Weights of a small GPT-style language model, trained from scratch on English Wikipedia: MLP 512 GELU.
Each number is 128 + 24 x the weight over its row's rms, rounded and kept within 0 to 255. Layers, rows and columns count from 0. Numbers have three digits each. The size before them is the row's rms in percent of the matrix's.

# q: layer 8 attention query, 128x128, rms 0.0723, rows 72-95,103-127, columns 64-127
# k: layer 8 attention key, 64x128, rms 0.0673, rows 39-63, columns 64-127
# v: layer 8 attention value, 64x128, rms 0.0552, rows 32-63, columns 64-127
# o: layer 8 attention output (transposed), 128x128, rms 0.133, rows 64-127, columns 64-127
# up: layer 8 MLP up, 512x128, rms 0.158, rows 0-14, columns 64-127
# down: layer 8 MLP down (transposed), 512x128, rms 0.149, rows 0-14, columns 64-127
q103 108:138090138119134126154131121124159135122162122130155091118101096137127070125126112142143163163150154181135160095156116117093114133107138127140100168120158160119168127125125150107138129122094111
k39 099:063165128072105126165135116160148159128147140129115118111139131144084132106126155081119154148150122127135145147138126090110135121136174146137145135094110143176161107156109085150113132131136111
q72 085:133140152137122127150130125122157149115126153122129097134121133178140141138145102144104099139095169161057137073122103096160110129138114090166087155126134133145124120099120161108140141141096131
q104 105:140099146126131155146154113109152140097134103120145116107104087138137129134136120164128151155125169199129143103140143140140118143107126138177078139156147150124171118088124156128162117105112127
k40 094:098158111101147118138122140165128137132107117118114151089139108157117126105179128115130153120153132104132134167124138116124109116081125129145132148091146159136160081136125119145155153128159127
q73 100:119107143146139165135132116112107134130122131138127150110095121124096077134108148125139137159127134145168152108137120119137162094128148104160168136139150109148170173142141125114117124152123088
q105 096:125172178142132118161143172106167126133099132138111112145152129181121154161158141137097131151111138156077123098116149128158090118182131137121127139128088138115079154120155120126121140126120097
k41 094:113219110168132134091116141141132123159121108108108154145102117105144144111140095145119118111138128126105125144101154116145117092150140147120125155108169110152118146111147113101158121123112111
q74 122:170124098135124149116174138187139123115137157117161117105127116089156142151170148139120100118125159124144125133149116135118121176118115154109157147121125122134154099104109136179132110128146123
q106 094:125129126171106110132153140100174129140148153146122125147107111124148135159154127150108154168136161144094121095115127145149087137124145138097127180130137136094113131080089124111152133109102106
k42 107:141145130165131145128202105133112122105148158102140121134130116070104150154168152117103114134097154136155100118155183133154106107127155139119143139113161137159105148120110104134143131121131107
q75 079:109112099124121108147089114138146113120158107142170138138126155138150128134084150089144134133090102100099141124151101154107111114156099117156154117090159157111136119174119077122122126124131166
q107 096:124093110120133130132131136147126139141142138138141108127091113094142093119120102125132091141129109141183162112164141140122108092071121101134143137120180124154175140112081168139165148113113150
k43 088:153092143117148075180155157095144113111145113118168110126137176128112057117119127128148137153129129155152160117134083128081125086128079129130151123148123152107098113117120114138119127142117128
q76 132:111136128133153134142083135137150151145145095133107141109147107138118143083127114113114077117131149129118149105161119120127090064119172088126131112078117155123165108143136139059115149139070144
q108 129:125153157103145114150097170130139136167073088118096099113176120147134172118105110128089117120120114081130105131134134127141086126110160135112119100090116123125131091133150111078102132101096146
k44 125:119155107088148135151075159132174113154114091153119104139129113128119153082121118161094136095120075076138123125098138126129088084116162134139103111119141120113130112147160117095106149121123162
q77 114:096140133109127094123103120106132157181090089152128125117142134126121125102122126113128114125157092126106151143137143119115109089157160065130099101097122128151154154172135169079111145118044151
q109 096:103122116095144118122099112165110133157069093135128138106117160122109166116100114146108106129117074083114089157129130112133123127110139134124107100084142124160120085189154126102139164123109140
k45 106:106118161104142102146079133115131141164107090138138115149111135110127103120100121168114126122131080131151118150114119116135140138133118111121085102132126114110141124194167144102101160127108166
q78 082:123169126113145116159168173121178073098131173113119088142121153127130128161145081132125129163100129151163084122096107077130130142144104167174147148154115134111070102101131084127126138107153119
q110 090:128098131125142144153166088101174140077163138118151118132108111124113083159116128130124141144147151183151182111161111144125152145115092142148102151155152131123173132130133180152123110124139131
k46 091:069164136161124144131153128169149150099158167125118117131164139189145109097139138050137141151158172148090145146118109133089109143118144100158157146094099126134158096117100137165160126116151118
q79 074:147108102104134122105133133156113068144170094139127192102129118111140113130132123106107128096125127105124139156138111152104134118131135149144139113082115103111144162121148125119087115146102118
q111 120:112151112112120100134119151130097092173123108130100169130138163121119099108122153091155117116130096087153131151137112092110141118138129104120163101096088109133113134146151133096082146155149166
k47 103:118127134102108121113135126134150126123140120147148109156135131129133135100094125128127095106130111136146136097105098111129128189137131115119155128153097113144100146139134129123076101129105177
q80 130:138130141129119141059139116144118161139120134117132139098129067137150164150168107131105118150078145158092140096126113159149110164152182170129119133121130102149159108137108105152113091166106126
q112 093:113097127145136135166147120109129140108147087109163101111127086130128110147141132150136145136168149176133167072148116117091111161121157117139112163127142145148199155127130169088101113123120119
k48 113:137160082084144134116143133186141122123115102140119134119135097116102124144162141095156126125142118122143128113116153124109163149116166146107131117092128118146132094170098104149089135132134125
q81 085:129148127135147129135165132100169164144159151145169130110138120149151136167164122144124075141111129150118112078152104101139088167171125117124139153119104110118119130101115134116107145131127148
q113 105:155098127161129142176154096107156149131167106118161109095100096146134094157170108149140155141138173181128151081155119128105119150112133130128108155137140156118171136102119131120141152113131129
k49 093:126186112140148129149138137147171135159116129134126138091147145156109139138175147086120146115147122128164093147133111109128110134092156146116129168116104132136133102114118118133130154146163131
q82 071:119150127132148133160154173085158098135161157158118127147099166162112116100121120125102139113116165125179104146088111079158130123122146112166145128135076118124101148158150139102103107117126117
q114 100:154159153138107122156150142134176125102138156096087106139160107188130144160151115153114177123141130174102141121113110160146112146154104153165111144139102162082141119121155123126106099088155090
k50 091:073212110138115148128106135132163134144115129130114147118136112148140159106113129117098114105154129113094094152104148129129133078143150154158140112103128136156127113108128128125140121119134136
q83 113:141120133141120153063132083151089199121132149105142123085126084112143135157156152156163152135108160137112140108140157168139129151133141139123130124135139078148179103109085144169144120169129125
q115 102:129120148182133136109142121111155130118119130123152126132095100152128155160162134161120134127129153179068116083098139169144117154117145156109103140142125140129113144098111110118162149168093088
k51 106:202151131163131140101158096143101116135138121105117150108126093073116142157172155132133121137110140115132099144143173127138147115149173130095103132115166144141124132128125117139140129124112110
q84 095:113132108112126128062084093120122180162147105118137129128177117130150124140130138118161133142104091141077161116149142152111088075167161138164142134136159082123183158142121116112112142179089149
q116 103:116117085129127131135100122132109141112134112146138139148101142092092078085114125113170108119153103112177147121126129120118123110089122094124123136107184120155146136148108149120142158148115148
k52 098:156105111096136068139117123116123127150142084151165148135126111097125069145130133144148129149140118163135144116140092136084142166125140111119106153136056115111140139147125154139118122151088178
q85 114:132137111172146128119137133117134142107157110131146132128132149144096143156117178153155096101105130144140141122119086119118125126178127125135159122139098093102136176106138103139113104148156138
q117 122:137171122133137111147136135104152083123151131142114148145162134162132128136153150148136148127129149181075130128114100105133124154197152130138126144128077141116091166103159103130096145149154118
k53 109:140210061167098159090115132141144111151128139143103149119115109130120142134165106096139150114132140138110125121086127095131123128152147152137163165120130126147105143103141124118133107131147122
q86 111:111108159125150132169125128101143105154115086126127122127106156130121069107114103142118098128108139108166149131153128087131144099108148079171162136126124142143138136137136129110117136120093121
q118 097:123126163119144113152121141114133141139094091149139097143120141155101092123098119133140151120118095141130159123135127112159096122138112090128107156137144149108123120132156138118150147104113104
k54 113:053192144132138113138096159124129132160129102120122138128120145126138110087135098138134135158146113120140123136138124113145126074123133103123109149118102110141142136154159134104143095147119125
q87 117:155125139126116095157134150126145135153097131134152081112137145114175147137143117128130107105143110085125088145143192112127115184104132119123071118128110137120110101125107138146124126099119137
q119 108:112106094099121120159135104134136127178158139142134120135112136114139119098106120128105062102103129074186087156158160088143165118106146110135121140122137141137128149148125153132133122137098166
k55 109:113044161082105088151148112123150125106119145165124096136120152140137114176152142141148107127137121110136100134173107129138130157131115112141117109156119121142148140098106134115119140123137110
q88 108:082154151150117161117093119105119149143149127116113162135147110172123136103102115132123120167116169156092148089106094150126090105172116132142130129141151126127133152121143139084149127151077115
q120 098:139107110168114165125105110111122157112120113109134138101115070136125122135130123144160124152154146187124157079122100177137126133124115117153098145145171139129181099125142162123139140123111133
k56 114:117171120100131139111105161160134130159112080135145166108166143135122112094141117113113195117153113141135148173108122118099137126106172153076119130109102133101152088154166146126129115143159134
q89 091:132120137096105113135114132108117129148120132143112094109152137145127100113097152144162150097170124112132126139151187130120128102128117102101131117146156134096105138115118140129151154105171128
q121 120:113147106129110114070100107132099123135109100172097166129116180105117147092112132109165108143109079076125103159121109121140173105151123125110151122155117098148084136135114117138141155158145147
k57 096:186050156127105135122143102097118138128132139114130128122123133118122102141099106160130118126100129152136120106132112167148153175155108106105120137152126112105110153103138177123164126125103126
q90 093:156122128102122134152194148147137123130083136118091071103115156106122133135111114148113112122118122115179116147139140086131166134071123126107116141158099171127102101110133128156162147120160102
q122 097:137147170151106138105155094133122146123138137119106117131127134138170140152124109148090140143101157113118116129121157174199134137124123133107116141147129127110119076118126154153166115099128090
k58 106:117092167172126167137169106116116140096139171099112103131105133129139142164126140114123078126137158096120103120182189144160111097133136129123137140104190109133133128105114113138139141122129101
q91 093:157094147125123161089121107173104133145090106114072156102094095090080091108135093141124122136126113124179154153120122113156178088109165118152130108134109109124185158139154132154129143147143092
q123 102:089145159128111152099121171135138144116068118130097135152118089157094147118121120115092130119111124129103122137094117169148128113156130151124093102144125131118111107145148141126148137116109114
k59 103:113156150161116148102128085119091154125135125107128147133126095108115108114137116131128115189137108103108115134143174141119148091123164108101112092127182135134159152126174141119114103119093120
q92 095:123131129115167144090109124193130133120157136119117191115133082126139136102124139114121122109149158135115138120133126189104089158124154179083139094082155114140169116148142128123099113116125110
q124 090:098165145116146104099084157143130109150135149137124147128146137129141170129115123092087148118128106084101098129124112121149112110135155130106158118059105091154100123112130116100088158133095117
k60 102:152107128081143115117140143145142118122130129117143112145137099094108132118122107175110126093097124134129115127130113141146108161129154140115140116113153119123116146155138122127121121120101151
q93 106:093079148120149190120135115134096132132130128112130167119093094113137105154127162112141136163118176124152158124152125142151139139106139100140164141107147100151186114125114134132128134174133092
q125 108:130136166136140114151116195084139114123092136148097110133145099166113122170145107135138176144104122125086136107140152128138095138177154158121145140111111134099095119099125107083113156157123119
k61 094:109169135134126142110127120133140119143096103135110132139129106075154160093152120105132128105111143119109113137119147102166145085145168127100136132129185117138116139125149107123135102143109105
q94 092:111130123123151092198133157118176076124137104154144125155110159136110110097117146115087106125112137089157129150118101072128117100092135092152151130069102160117110113135150131086127120119127131
q126 110:152163170110127130163131145116187125144101143136111097133161102178159161128154108150064131118123156133090131128141139138162069129160160163143113138110094149108135110129163122091109126095096107
k62 098:084182111122138144137095167143172102132107137120120128172136134122133155082129115131114133116142127086125122139108122109133089087122135148178136144111144129159114128106135097112143127140127123
q95 078:121154147109120160139126122120138181104133094121118116124114101129113126087136108144079139170145156135160154109102091092138153098113197099146107141123115134154141122137119132108129141120070103
q127 111:157127158131120131144134150115165152107129114125112102109148097159116147147127125165105164157135158184091145114115142157137092160155139138144078135144109147096150085124167128106136114113104117
k63 094:080192113116125155114097151143127119154122130109099153133123115155109155088132108103115154126129128103120122150105151105139102082100154152160122114091152119151139107153162106113136146130146126
v32 092:119119128137082113084146121135150113169143107156141113092120097157120140133134124129164104145167122097123119124132114120160146125116086146110112097115090128124103108128075116106135125138155106
o64 084:168117142157177159154120117130145165152133095081122087098113138032097122127135095146153129148159121160132104116099132141111114114117151107126126107128126128147091156118187110126145123125108145
o96 101:133076127114132126127133093103150124106121101133107154124132133047146106136138135129103101116121140131147158138174141184098133126144102126156073140118139118168180184132157138155117101130125138
v33 095:175093133133129136114185178145148092146089163137131144135122133133144142111096088151126120129134090118138126161101165144157107100153124118121106137179117128124112156081134198086135144170097188
o65 109:133148112093118116111141112163081125097093131156175156136110141123149133128127126126103114168101125093094135102153156131147147150106100113113123155167110153100070174138110098074125082133138124
o97 100:132210107120099124115092110164123132158129166141134149112125139064119156162146151119123103097123169107088127129095103079106133173151110145098182134114081116138097133125127119139092105146163124
v34 100:134154136137105158134130121096061108094147089133116165146113137137137127145105173082149206107150155122138109113146133144119122135125127145130126132060086103127119110152149086141091083127154124
o66 080:132108169144133130162107129064121179119122112135135143181139130160124095137135125132135140115108119123154130149135122162110154147134109163128098124170141108124071159111103107165139155108108086
o98 113:126113145154145123127110117102122151125117127120149113131093103173126097073107104148149117141141105151122101113147121132115140098130136109115105114120179124143082148146103163174146204118068145
v35 100:113144139144124162136096133071138124086127177127140106114135141133156122100127149169112130147084161116118171116126140136160157144112149106118107119146117106117123158093109141112107143106112093
o67 106:137153129119171103102200125147082129145079080118178129124123116114144139100116131136113134169143134091124153137106167161104124081092144101110112130107119106098115123112155096093169132101122133
o99 110:112149115180132141149176144131103108154094132139106131120143124128113156123118140110116147151113115117139112121097115101140088155116139122097131111161127143105096092152150092128141137152128130
v36 099:092139174115098113129117132154140133109130088121124100112169141128100122142113143099107127085112111142138105144169077119101132127133121148144140093116135136088159105158111071157135134169166106
o68 112:130132124168097152130090150122161157164166133120103095107133123074105125138157138121147150105155129169155129129105103128128101115146151121148166120091159120152198087125135161180113143127115130
o100 095:142053123114122127130139115072131127107140115125133112154121106142144102114138116137126153152138126176159123118152161167145135078134149123168077140129187118129191135145121171137133114127113102
v37 090:092142115160094122165106121122082119168176119100125144113099152129082143164135135081205157121149107125106112128137128114111122115128130122104151154098102174168128131161126098128106129074118116
o69 082:085137141114125118182092139089124136107147138127128156188093130151153137135133087102123138113130135099141135176110136126148126161161110182133130152141151082143118156130103101168100102104184099
o101 097:164092138133185126154155122157118135079088115135145111116103110174158130109110129170149119175131128106137120121157148110115118134088111106147119162139146133096115123101103150114146128129122148
v38 101:127105109086150137132147158129129107146119153097135150152116093133139108147134122181112132067121144141142157176120146158177114107145098128124111109183123073100106093128142127077112111137105109
o70 090:145082152119142118093166122136102128125099119138184129144126137097102128111110182114123104144164134085122141126111165149107133105133093082114082138144102102095064172101157130117137113136106117
o102 112:142158138171096134136104125174143129199155162143138134115124142034097145112157138128115113107131146099112115118093100076114083154146139134099166122100102115135099115113128122137104117146111138
v39 101:134124090140161114140136115104106097105096153111101140151092103127152088142135137137130149179132131121134135065126138156085146141109140114142114176122141168127146132099130160093142139096122114
o71 083:124124150138136134157135147108108142119138140154126171147159134223094103109136102170075119101097142085128084129117170123131130153115124168116118136152062136096103105125147127139105126135164087
o103 116:126145133157131126130091149117118142126147109148101140107119178229105118092095106118128129120122137114115141166106103126133129151126115119079137068099095146142057119129127095146129152132122146
v40 102:137135121129172138126141118132130172189122124128131125140153140135085122145107154103176140109157103161107099126118110139063071113132153153121125081119122146109130121138089115134120140133124136
o72 114:174081132191106123119094142110113161142146136134126118126096152121113109168136129174125131143097138153153141153150118152095163116117098140159144107145114153138122123092138110196126132130161129
o104 098:151032141119097122139127124115124144123113102108158124124126091119156126176155126143121132135119142139154125117176124111143096128119133122154115152107157112119178128101116157161135126121177126
v41 090:127112111128117093125119083128082144135131135066122115166113139139158126130122104096099125167112100100131132151154123144144115120148150149083156141142079118091132144119129087121099083131130099
o73 076:091105151146118139167123132077101142101192097115098122137122123153114099093123156123154125125166142132151127181132102162124114122141119109120119110120144087136111111096133169151144138148132135
o105 100:147107154135148143137176139126090140117131119145095156115115116181097137135136165151140147149125154132137123111153141086114092119121099086139096144135192123113129085105132167125174159129120135
v42 087:127151182139125184143142136118136081077103133147112121139106127117159156114147147172109139113136159143155162120118139147164140162126108105160124146158171103115147116093161141105110086157111147
o74 089:106111144090137105124158140130101109114100129161137138134185126213137142128121164093095138106136115127133132106132145152156118141108161121089102149120126119055097132141128111066122126100106143
o106 086:105161097126126096108074146151133127151143144141134142142127157157083109081095121116117116091143103126108125137087120142124135105124123133052142111094088128160078131161124108098137137109097136
v43 088:123124135122102120133194144129111117057161114146140124139120141158131142106119139103110137102148127156108145149124153127155094117135146099091104141161161122097145101167139166141110111128150144
o75 083:122131145082126155129113142053100111142140132169123146197129148069132152170146082113127149142123125106127106147138115092139134125151106137094100136121169103115073136127087121136119149129126152
o107 093:143152123157128110126138111097125112187138120107132103128158126050130147169140147139119116118144125131114110110122097078126143098153149132116161082131082136112129127116132143152141124166126145
v44 093:115140149153116091127104103149160108116090121154140131110158151128145123104091099110117076154136110132113108114137154107095123147110166130111159087154139139133138126144074106142143139124105127
o76 070:103187126132095117122077154109157147147142166087114122104125141101125160127138108116105179096150136166146156143081104118140116107139135126130164120117140125191192161120102111120115137129165156
o108 104:134094129094124134145185120105116127104094118133098131130151097135163133204146158125108143134127164132159128121139170137148119084113120123164083163157137120107189115106162151098138111126174121
v45 091:174137142106101151103133144175160155152133108147136098134141147144117134134112146086125098074167097142116109102070116131117150131109129167116140065120169140129137096122067142160120127164145135
o77 074:164108145146118137107115125119155139126152153147061096085135138110114132158153115161136142158100146193161141143156129132117162109129129126177134100118158162143148118090161122138146137118125128
o109 113:125084123091106112121102093083175139136131121112112123133151096117161092163157119130141125105127143174143134127147136163121143115141148156145105145111125118129186165134142145142114107129141120
v46 097:118084105117185136166117118090134129144097139114110135122105115122173103117166114085110129106122148147106164092129107157116110136134153109172105141141180127111129187103099149132145155100114109
o78 104:112150120138095112120090163156091147164126138154155152100158152158110133136125148126108097108143148126147170119135149151107142093083125125135150123117107124123195097115147150130106151135097109
o110 098:125105127172087094200142144139097125178138109115121105130131152190110143136133127151134128132103144131148087131103133080150101168133087114097134096146100136127103098121152124115127111150142123
v47 094:134108101113102098118164079104129178111141097108121095171110131129139121146102153135091114104134114112133115118130175127201129131156103116116132174149187093103120155140095114121148063165179143
o79 085:114066146132143152112119133138100135128200105164102144131151093132087124109140137122162132163157161155138117153147081135105129136142154097123090112147146117118100101113146112129112167116062119
o111 101:146151143122129122117085132151117130170175135120126118103150128106089160148143128130125108110130105148095115150117109082098173153184134141124149082119122110151106099138146140186072176153085129
v48 104:132113138104114096086138139109113154112107099107135146140165146114164116153103148107123117145100123115145165132145149134161092168138150128127101189153103095130095154141165136115126078126084151
o80 088:097100139102133137113166104135111137098131153127126161138082107157074124121122126100148151160128138167125122129096095116119138100141106101098102113150112116135106159143083116129163138153075121
o112 126:145164136172118142130098127149105140166153161144117128102105144151060151117124116124133147137123108132095105140099087082132152122154160115102152068129109123143101094133123110170099179146127136
v49 105:125125142127119137096105166121121152122106130116130153126146137109116138156121131122127154121146142113152108169124101137144137152132109123130148176095056151109137110087174113109084081148122118
o81 089:133139137117158121111165082141096088110129111101126120107092117113163119114119156126118096165116131135118167150151147148098133128126115079200118109144143095127094169100103103098178150148130106
o113 119:153153120160128141125082104120119102126156164135110143109085125173109111052125108157152124154108116144106125120142105118107129127139173110121085103146159137149080127146084145133139170142091122
v50 104:150141168129126138122136144153155130086110100164123109118134144137158114102086133113117089103144117128141155103106158100102122139141125143126139100141202115160134124112070147144186136123096175
o82 095:111125138110092117082122154119107123122129148165107153119160170137094157140120128127114181102102098156154117135125102152173135131121135136090060118152158136128148129136127122077114125094148161
o114 120:111148101094112102095137125114113119127112123119109138142179123089147135202120149102119117105147121114135114151119135142140168107147134137114131130130087107122156140149175126129101115133186134
v51 101:102153144129152148167104140134114147144117119145104163101134108099157111152158112115092203140107167094130170114129114144142107162134120102122117180077144134148153156084184153125119094126118084
o83 091:057135115099108121125106131098101107110101118140156151111131161180143131111125132127101104131097103105137148140142182144154144123135118158161093094103114114125183133158090161100133148144114122
o115 104:130160106154148126117116139147090109108142115133145151112094153199114146052111098145149134171121082073124117140113118107123155108128149096117130097137121155116107112134119124092162164112101154
v52 097:098164139118104114145084132124131122124155123103127136131143180129112123152109161089116127081148155133113085121137146097098137122113140134112136103064133108118127150183085094157086095123131109
o84 099:106123166138127137156122147066131144125178130109081122144123118070121147148150109099144171140170140131150145163121115129139107140164129134126121100115175069151163114127137132176134150123152141
o116 099:148045144101141116134159136107114125093117117136124081123134093110153126139127117139139134163152105153187122114170146152139121094106134110147068123152196107100152105137134164119144144110113135
v53 091:119087064115118123129135129122129131125163127096103137173079111126119172150134143092150168106122119110112118166125111167125094107135107137152153162118133157155121146133120105110123129117174118
o85 076:118170145130121114169131145126138142110154148149114155184153122122120139136138118099130136142129159115144101133149089109133145177138118156119122154154129110124068111152155107165104116128144088
o117 107:122216157149143134136100155180138147146129140118157111132116148109099137092128112144137108111136119129119134143110114092130143156129089119139194133110099136157076127145139117143123137125113150
v54 091:121115122136158144129131122141124099151118156095108140169130137127083112158105129145120126143096119115143100182149124124137142132121100123112172134120122110121120150122193092117115115209167132
o86 086:106148146176094125168102136106149131140189123153116124117146124169138142140155136120127114109148146131123125120122103141143108154166140155143165141113153123117151081148100152158078142113137109
o118 097:136109134127116132123116128144111123113154113137124158129108110228131133122142144144134139134129130141126115111140149131117116106107133120138098145124207142121146105132080175133151125110113102
v55 100:159153124147112148109121118111090098152111158123098139133162151130082107131100152143107121131072117095163118191139120148108110120142153158105146120131049098104092139152130126131152108171109182
o87 095:160075124139120126119131116129134139132101103122168136139105148169146083153107153130126132109134152145120130112138128137131150163132115094097093119185127145119108146124071150126120112150155103
o119 115:149084157104123123110155110154097117114128172130135170141090123131115133150128153132130138135134184132126126097150150105120103098122101092121092155132219116127132102126088159132133157128132097
v56 103:137126144167138105122132126122095129111168104143137123088180167143143159115092161136137153152115132110100094187154146091131086115126171133068140056099108098092115115154167107127131148184147143
o88 086:122130129177149121118100109121133140128099108122168091126087138060138137138118149157136127119119101131123147118124108156132174111115146098136159134138155129144096130151093108161098128157094137
o120 117:132111125124134144089166120133113147090084135127145138135126052098134146167132150117133145152145108122145117109147134141120126114129143102161113183146189113104175112101122163165164120127132119
v57 097:169150108141089106135131139135132057159090131145139140128128093104076125134148105126092116130149147139144139096129098132099150170119168169140106168146065163134128142105066111176146159078111127
o89 095:141112125160154168145127117139113135146148125075134133105075097145115073075131080166130122139173126147099132119128152125112108097128103103114139108104117130142176147104171147099158114141150125
o121 103:093077154109142113151142091087139132099141138125098155127110156173142090120129129127119120137100168158138147147148158148146137120136087125156105088116132123155128160118160107023109123145146107
v58 099:134144118154166125156143092099079118089127143110136125117152141147129129081122178101128138179112133121107144105178133143072101107114165142079128147114130148104120169147139143135133116112115152
o90 092:149113130130120138172110120098123157152116068112142120159107156125144115141136078160135165115088118090137086161117153113144141176141124159093110111137128115129124084121117149177106126114179131
o122 105:129094141164130129133178138117084111116087099128101139128124126155144160142105124139119160153131123122143111124143123124138115136138108099130107092157156131101139082124139154158169137144151135
v59 099:126130102139096130154121154122054083160108111078141138143108132121127126157156111116156168106160117109167133139123130128142124146133129128119145155116097127143106146121159126102093079152137075
o91 080:111121171129120136182110106058130163113142121122128132140134103247133100153141126084112107127142135118100118131136138131125120152140115164137163147134103103112089134125100127139113114128147118
o123 116:141083152139159125146102105144124158113146133143129139122089117247087097097112120146147132136114129128119119111153135121105111124097109094107115124109175150129106121124094142137148157102093151
v60 097:119107129147136161129115158127107108170129152120123139141128132131130157125106156152177159092130118104140103143117131105124074138149109140135123130097105110096132120129186154108134103200129157
o92 089:134104127149151145142128126163115112117100120139157122147133142115153105120152152133128114167114102076090138122150188166144173167136126133154108120182092131084082168123138108132118123126128113
o124 108:168145122131158137086102113188110109118125178157163143112094122082110142113136113147117118128138113117109128129146116085105133163143135115100142145129143098114070122148087159132119140125100128
v61 098:139124120137118097134208119119158065195136133106106123137073115118153110142148128139150137087127134111151141102119119120133120115117111126155117107110130139119127131082092152110177172146103169
o93 092:114083136151125160134093171161099123159104130132161163133136143153105102115131121154109114135158117089117107115133161138143154146110143120114093137147105139091137152127175171104062093125171119
o125 098:144105137130144084102084129176099113098169165141113174109131170123100129129088126123116092146132147092117122164121133140094133159152082114080115105099109122135095150120146128089095119150138113
v62 087:154126118167135151126123190138174107127122143142106118141142132142097147108124126151144086136173111128125150115120153146106140134136112129110124070118110065115105090133044153144123162200153140
o94 084:168151169174137149155126100144145166149120133068104076098131131116104131140165118134134133115160140167133108108091170166121130136098137113143146127147095161116101114100176124130151114122142122
o126 094:127063111098105133137137071112158106108131108144092145135145102061173104169148156089105119112133140170173132130173128170124102135108111132125080164120167126125165163154141149143099104123158122
v63 091:129101160131120119129143142115196143123137117180113145096151136125178126136069090125098096114157132163119150129136097102109115163133142129158076151143153129094132115121104135137132153119115147
o95 084:104178118102135121058136134157095127113125176127127158114113148024103141109144112154125152153124100136124155126106136108128134096122109120110136129130146135156135135142137089106172131149124130
o127 095:116199117123121130104103127114111141141144129122140121121155134033131139139151137125114143133122108114125136146099123108154162102137167132126147114147052108149138122148177100113103108149159129
up0 092:109124075123099134106144155143137126166164134117139110157136073110137102121125111120111152094135075144105101138144131159103106093128142137109132116135183124152149112148104173142141117128146115
down0 090:123148120107152156129144102120165107100121094131107168110112150118143137102103073139096105108131125151072134134131113129148118134140108132106119164146117080113105156153161131065117126138136110
up1 104:127178094142113146109158087132135137124139119138090116103127109105183160119088126110145083110095118129133132133160159112089146124121116140141159145110138132157163106183165132112113144184164141
down1 100:118139166161130127119129141161122180134112150154109149136126124062077143137162123090132168124136141147155132125104108110093108102139125136124124132104103107108098117103098155139180153096097115
up2 093:077123109121160147148121084139129185158183137127143125162109185113137135133112109150134137133134149076155121118099164125116140161102135130130158123151118123130126121128174126144144164081181109
down2 094:141137164104142099150105131124150160150152102153128138099107134152126120132137107125102138134102134115107106141175104110146137082130128075132147110138119086143122140115093097112151080133137182
up3 088:151116103127137139100098095147120129091152137140118122147096174107125123122140147155113127169132114109144172153146097152114132118130126169104151072145128111088135127139144139115132139133159116
down3 087:113151100151181139162128116080160115138105141126165127130177128149127130104152080127142105125146136093150096151140147128132100171146125072156128150113102141105170155099130070136078099154119094
up4 090:129150132128135135129129140111126126110139102088125100131138127120132128087098116134133138115142108120180106101095154114152144084092141094076162116125145135117124098191137197137184161111127076
down4 077:105117138138163144131129131126133117086122153105110143123113100114162144145108095162122148158139110141072127121155136119112154139169102135132125105124145109127128129117121105091149133098130138
up5 100:145125086105094106118133138131107122127139088084142105145130116127115092123097111119147110088127156100130131148125148142051116112117151146081149135123142129169169093128130150141127118173109165
down5 091:118162123149108134156177147137114152141143130124122123096149146162144153140123116161063143092148151109129136085117140128119133149107127124148104117153090107154119075125124129106118121108130117
up6 110:117144113142093118110126081109098139124090119135118124125151110108157126098118154153161118148127134120135139106132118114139119114122134099104169129158144098171138141139178111147155140142099137
down6 095:105132153158130108147113088127099174103067161156120144156079108097142143151175172122146129167119145136155093130101126100118107156123103125121118131109149136176146080134140121136167117144084115
up7 094:141099126161101136107083146113116112097153100114118117132104110127127079095084060140115097110143097167134096114139089150146102093130146121118143107126111129102122154140168146142171152118116119
down7 094:144137148124138133150131101109130125156134120145164111169084102085144147133127120126106158163124160093111149136149142094146104120132110110166194136146109117113109138106110095122102149125096096
up8 101:152106072168129161087122139150139120145152091132140139180123127124158105152105128151136102134144115081108148143121136202074097133105129143143109132121166092114139105106154155129107103149113149
down8 086:160128187146139154105097144125144100139130092100076172147185177138144083155112116131139120116138141138158148097113110110106081111149141148131153084167140124136108122131109126126112077063109140
up9 087:126127147154136160095164121161118169152138133098154150149121111132130107072120123143106105105195153142130085094078133136129158146147110102122100114124116122177103159106150160136126111126136110
down9 090:135128144123114100149130146193130164115142136168133142128106148140144130132130145120135157143138156150063109106146093110107132102138168159113175086117104102119153121135156128120115134103126147
up10 105:132151069116115158075118144135173133173124100128176120153138093090119148140149114142139108088119147169156079109117108109152130104132119116141114117150117068118103139108129140129125088179130145
down10 100:127145121091085133136152122129128177161110119148086176119114118095167108147139135133175091137094135143160133105135153086120145100099141116160132097139131128091110086131107156090156138116100163
up11 109:125127111135139124133131118160119119114119122099085117177110105111139139127102183097136133090129112106130124139141133122137130148131082153168150133136140111152124120178133126129163111154139126
down11 108:158119128118170146114159149099127115149149161070125125075171111103092120157113171117163149118130117139111137083151114116152079130138125133114116167131117099112140087158119144103146103109153110
up12 099:118097129187103123130079125142119136166140115120152118108155141128085071109111136132136122132167111136170150174110068109130201157119130064115119128115150126101132144128118145140164131142149136
down12 094:123179130103138116146120079138131132091136108158108131163125153089129114130127161115150125136117153141140150098131164145087115163171175106175116070164084094130112156133115111079129126134175126
up13 105:120136127117099151058104121177118151131099158087124166130127117097124154118116117103075132087153153131128116139097121163151144114100118163092125131139127096129182107128128127129122125111153133
down13 115:162128158151087147131156149082102114122141125098122151137126077121105134114130164124108135143126127155156119122097133121145175105108109125151112143152154117118105143139120130118143097148188105
up14 092:123119133140134130097148094141146162152129134115178077124123152126098117157115100118095150139142120140110167108120091098075154136128113141120157144134147125095121114162125169152121137128180144
down14 085:126107139098143095122112113131107097082151166115123158147123117071129142141140115159108105116158185147131120093101177154111079178111120121156126157113154149162114125131131087118148124118120113